Weights of a small transformer language model.
Size: 8 layers, width 64, 2 heads of 32, MLP 128 GELU, vocabulary 1074.
Training: a variant of Adam for these matrices, 4242 steps.
Each number is 128 + 24 x the weight over its row's rms, rounded and kept within 0 to 255. Layers, rows and columns count from 0. Numbers have three digits each. The size before them is the row's rms in percent of the matrix's.

# layer 5 attention output, 64x64, rms 0.101, rows 0-63, columns 0-63
095:130109129140119124117131129123126131116128108127109132131119132137142137129114123125136100153149160076139158144201080119143156158100134145099124107136068105125158110157075133169152079145162147
091:119101132121126115119125113124134128144136136122127117134123144132116119111129130143128129139131076085156130104119132138142165068100070114127181091092142161103143104137141145072065104137170129
101:144126135123128150140118135136155142153150109133141117122146116127111142134130126107138133117153116103160159125187165142139145191111165085213169148115130146146153147107165096132113118110136135
103:132153128128116166128133153136145148133135116129135120133122133132134132124132131108147130109145158091131154126124097104094075062106151099086133200119121107106081143118081126107121098140082135
100:133137110135135104133143124125125140123117141138140139120143102127114134126148119128117141133103123074127088164147159134026088162131131140139121082122127083091158102126131088106134122112087112
085:089154114117119134129120134153153147134126127110147133142106128144125128133129121125130122115125180117092103098100141154085094111121065111145169125071148104148138109109145130087110136084177092
107:122118123128133125124123135116114086138120115137113115130132117132112142124127132135126130128114165160092090078099136078140131107086120143199129131077111086087163115132121124134115124064087144
096:140127117135124130101123093127140116107118134138126125134135119139123119135114135152132128122138113113132114105117149107095116159130098135130106161134171194119059085164129076133145097188131187
076:121105124127131132121140144138135157117119120130126127109125119106123148118122148130130090152135109083093128157151147150141124143129154123077147104116143148139114170159168092049168097074091106
111:117128125132129102128130120122120133143122114124127117145132128145146131145131126120116112119143074129110114173148159145125087109122187194119146097152119120099112199136074148159101108107166101
089:119121122134129120137147131122138135133125136125126129139120128106118131124109117125130129124111095163136127189098102118138085151159181094145112147144155082169136159056133080099158130076146124
109:134127132122136127126134124128121120125143141121128129120125145129129113147115134133113126129132098162104143197117072130089112132132131125171103062098047113167097128178126134114145139107093118
106:117114118154121136129128128124123107141133141124120117134119124131133147139131121126136116118127128157087132207145099088161141099180127114162202146102100184149144102120158103149152121135143164
086:116137122119117120140131133123144142137100149117133129115129128120128125143127150108126106123146141095105097063151149089122126160133071120102067136115130183146173122160157181164128118105097151
087:121125137123137150126126112125161127127108133104096107127147148121096125141123141143144125131125102084113156118109137187166108172101079132102133140096164104150090087128146100154083145123079163
080:120143137131144117133132126115138148114152144145122134131129114118124132118121127140131133118117153123131132049186168173125071111121110151138109084104090185122091108152142143106153117154143175
090:146124141126131120138124141132140129103130122127145135143122140139120116130118125144149123124132119140137129098136132098093184119132102124145140134085136126077174146078095072129032142154166136
082:110108125139130127133134132134128121129140140129150133119129125132141109143131121131122154120129150179109146128118132166095116148209145128089186150139078167088132101150105100148152139167176101
106:129121128145149139123135134114116131125117122136115138148108115142148122128137131110129117142127149109127125145085152069139169177122123165156074126102121099194111139145085150095095119131155062
118:139127152134128132134115140124139114148139124134138129122131116138127123119142136120122117114137106110069142115164117179154144052100173187136119134099161162177127154115140106149127129188104117
111:134146130136116129101137118131109119130128139136146127139140137138147111128130135111113119116135184108135144106152101147146145148095135097115172091227160156136109124082121134170123107090133083
113:130115145129125153121130130122138140123135115115148139103118120116124128124120119121142155122120106169179107157119105140151106134054141091175136186156122132085103152118159164099107075137144162
113:152146110137141138135136121127137126107117135147125134137138126141117143122154116105121140119130155141166131192107122151153115121123151089143148143073114066162167122101137172180167090156117162
101:123115148107128129128128128130129143122131121133139126139135122119139102127158134129112117117115092112088124120089209070119133131102181079153153129128143117178120132101085131165145110092164153
122:117118139123113131112123121112128144129123134122113118112126137118135126130107138129116126139136159145154061074076066106147070152105166163113160096089107148122102132074136121153123135148136139
111:128138129144123123121135141118135147144123120123125120115118132111118124128130117119131132133135159115204132140146114123079105079147126126164137159139144107180149187137121169148107198108104077
092:129132127121145111135122137126111121123112119122135146143123122133126114108128120116153130132119109058145136137138135139121140095154180120141106127170108058180113083080096106144111108070167122
105:130115135135119113120129124126118120132129145118133125128128119109124122121114125131126118138122147124096152147151169113155132083121154164156108177137142153061139095147111188117158145042153166
100:125139121145145123137136134108124102115128131125119117145137109138131139120129117144125114133105136125125112171104141117114132123159166147064113113135129179111158121142210134145071083075162093
115:138120113143148141128127126134116122144122119123151146120108124149150115116137133129123143123121137120123116110076142162159140124159088076155114076108130139077122206157146150140190118175134123
110:122138117142127134135145127137153139146137111130156151104120143131120132115131124107141158110124108148099117108169115135133152097083152120153116160142148107088144050151199156107106132164158088
107:132109121124113125138132119176097129115107117136134161126096109139151146114110138135124145129120067125167147121159085153134146139146160075116100161056109122117128155160144140169120111118106096
093:130133124123110136133129122143150128116132134127142139150134125120132116130119129128127141107133138160172115193107155174172130181145090181142119187109110131152135140138072153144071128137148147
098:114137124119143138118117121121141120144105131124115122148118121128127125124127138137111135135128105160157139081130068141091160110115062167137144147181156137188158160143133104082173107119142104
119:119124138125125125130115134121125133129135122124115120122138135122112137156128137133129120126145110160150087151145178143141133095082161124067078049089134126103155164105145087155135171155138128
096:135148139114115119129131130112125139134138130121127132111147152116110110139141117136106149112143168179149104063106139148157128146198131110124132099133133132144126059144145092104103101113061133
086:133122119122134142134155127122125128140129122122119128102113105126136145131122121127127129139128095149114205120114138122077091119134092104061144132116164141154068156107101124090099090117175152
105:136133122135140136129133109131115118113145149138133118128144105112126147132134105135114147123119142105092141148118162061174171149106074098116130149150106166109090144130141074141137151152103059
095:134138135148127134138107143118142132128134132099129111097135139140109119125118116144155140134132110136126166113117113222092120199097135105143081114112115109103129105149108131125114150147200137
093:142136121132112111127135124127126131127129148144126130134138132125131137116147110137136140118127110139104107072105151098085152121136182075131102116206073125183130175133099123126129145150114175
094:118126145119128125137130137139144146146131131142139144128139123141130122124107116124144138126111195150172138119147184158153065141143099166119112129115086162150140179154156113123111061112118153
098:143119134113126114128131132146140115129131121131122136134136140141130119136121130133129133139132124164101100139118070122145125127152125083071151114101130072096076145174118137159042174117122149
095:115141115126124126142136123128129134121113122145109126116115132129124126115138133131137138130140121156084088164123170090183134096142067163098160111108130057178099128114145131135132115139187154
101:139130126112129132115134127111108122100115113102129109118122134111119139130122140119128131141147125128096112168172139153163110153137087126147149087136108081156181099150082091090146125167063094
110:128149140123138134127119107121128109137128134123103124145119100129122139134129141138139100145132115167144140101113145155134189146116180129119122141142162082087112144204099119101179162126080161
094:143121129130128115130121130117103102142122147131115121134165122131140127112140116134110132136126151086093083102097114183125176112133133120118123122142121110112106135067118126201177149088103180
106:133106137133116107138108120125122114128132141137157136138136121141144106127137123121111134120140088122160167161096129074124112135080105114150087093131168200156152092148148133147132129099064150
098:125107124119135139140139130128132142138120126132129140133107122129126123123127131142129132134117234135087146175156131111124151103083154082086113146144090123136150098114117125095110180169127130
094:130124140128102124123128128106116111141136124105130106123126142122118121143113113106119112110136143154153104178171107133128111147094048155086133117079158136109120125094110138142149191078161133
091:124131137105118127123119125142121136123112138132123113127129125116109126131148138144133147129137123155154214121112120090127116068163137151124113088163145125092149078100153182170126094172142124
081:106112105121128122140093106144090108129101111142104151119109139130142147138109160136102121160136117140096148104178051103121130119144130123154129089141110121128089152122154157062117092111149140
104:147127125135121137114105126148117114117134112131111139151131116121126150127116140140128120138117129157137133155073118145144130075109136139069097168137099159166212083089077130133153129142127128
121:138115120127157118136129117147110141112120134140142154110102132127157131116124140121115129145111066137137104113125135144118145121120087209092201194169096132135141114118137114128140104123100139
110:121121133128141121109126145132112133136143138140138133122115126128152121124144148116127119120129146100203130159146160078129125138107132178111150105152175107122109096160124157124133185181064152
087:121135128125123102135130115126127118120125123117142125118124162115123121120134139127122138125118102152058169113146148171128102159123108153108125159207166098144178152148181145111154156124112162
112:135117137126130148129135142109121127137126126122127122123148133116116125118139122139150121142119076092163139105116068107162096094177047098148108159165124145100149137133095123132107109117078097
110:110147126122132147142135138136136158124145106133100137141122135111131120132118127127136123137120134096109122139145150166146116133161119131161145139191099198134079111117160154129093204156074129
089:144132129129135143140136137156130134125141115116121130130134132146138123128126110141142121117118099122117095128111116101112072172132088101094131137170156095079183138115128156093181187147182129
098:139117144121124126129107133145138126128145142131134129123128146129133118133125124127114122117112172117108086138127074098073154103190117170169082152143140124102114139155157081116171128136191132
095:126118120121144107121134121109122118131132125148101122115144142132115144109110116133147127141131115144167164079155159090114178160155175111061164134089154122150130114152156147146161139130165079
107:124142122131127134117120127129138123120134141138133130136137121131124122137128148133118123127130163123100172129097113129125158153120162155166083115114109099067108180057187128118105154163071129
080:101152119112101109110125109134136131113124135133132131127139145117121121135116118136116146134100165181144158100118125122141127167207134136138085137151189112128130100122086120143183092154142086
090:131151109139118130129139143129144133127126112111105087117137148115116130137145115100141133117143145119125097092093134124115155139119194121136118178100106160146069134185118181108162133121112071
091:134136117129128143145130127142132127113144131129133139142144121144151158142126111148131114119132086109129131084144114132148150136140152119176134073098181177111122107105040135075144136108158153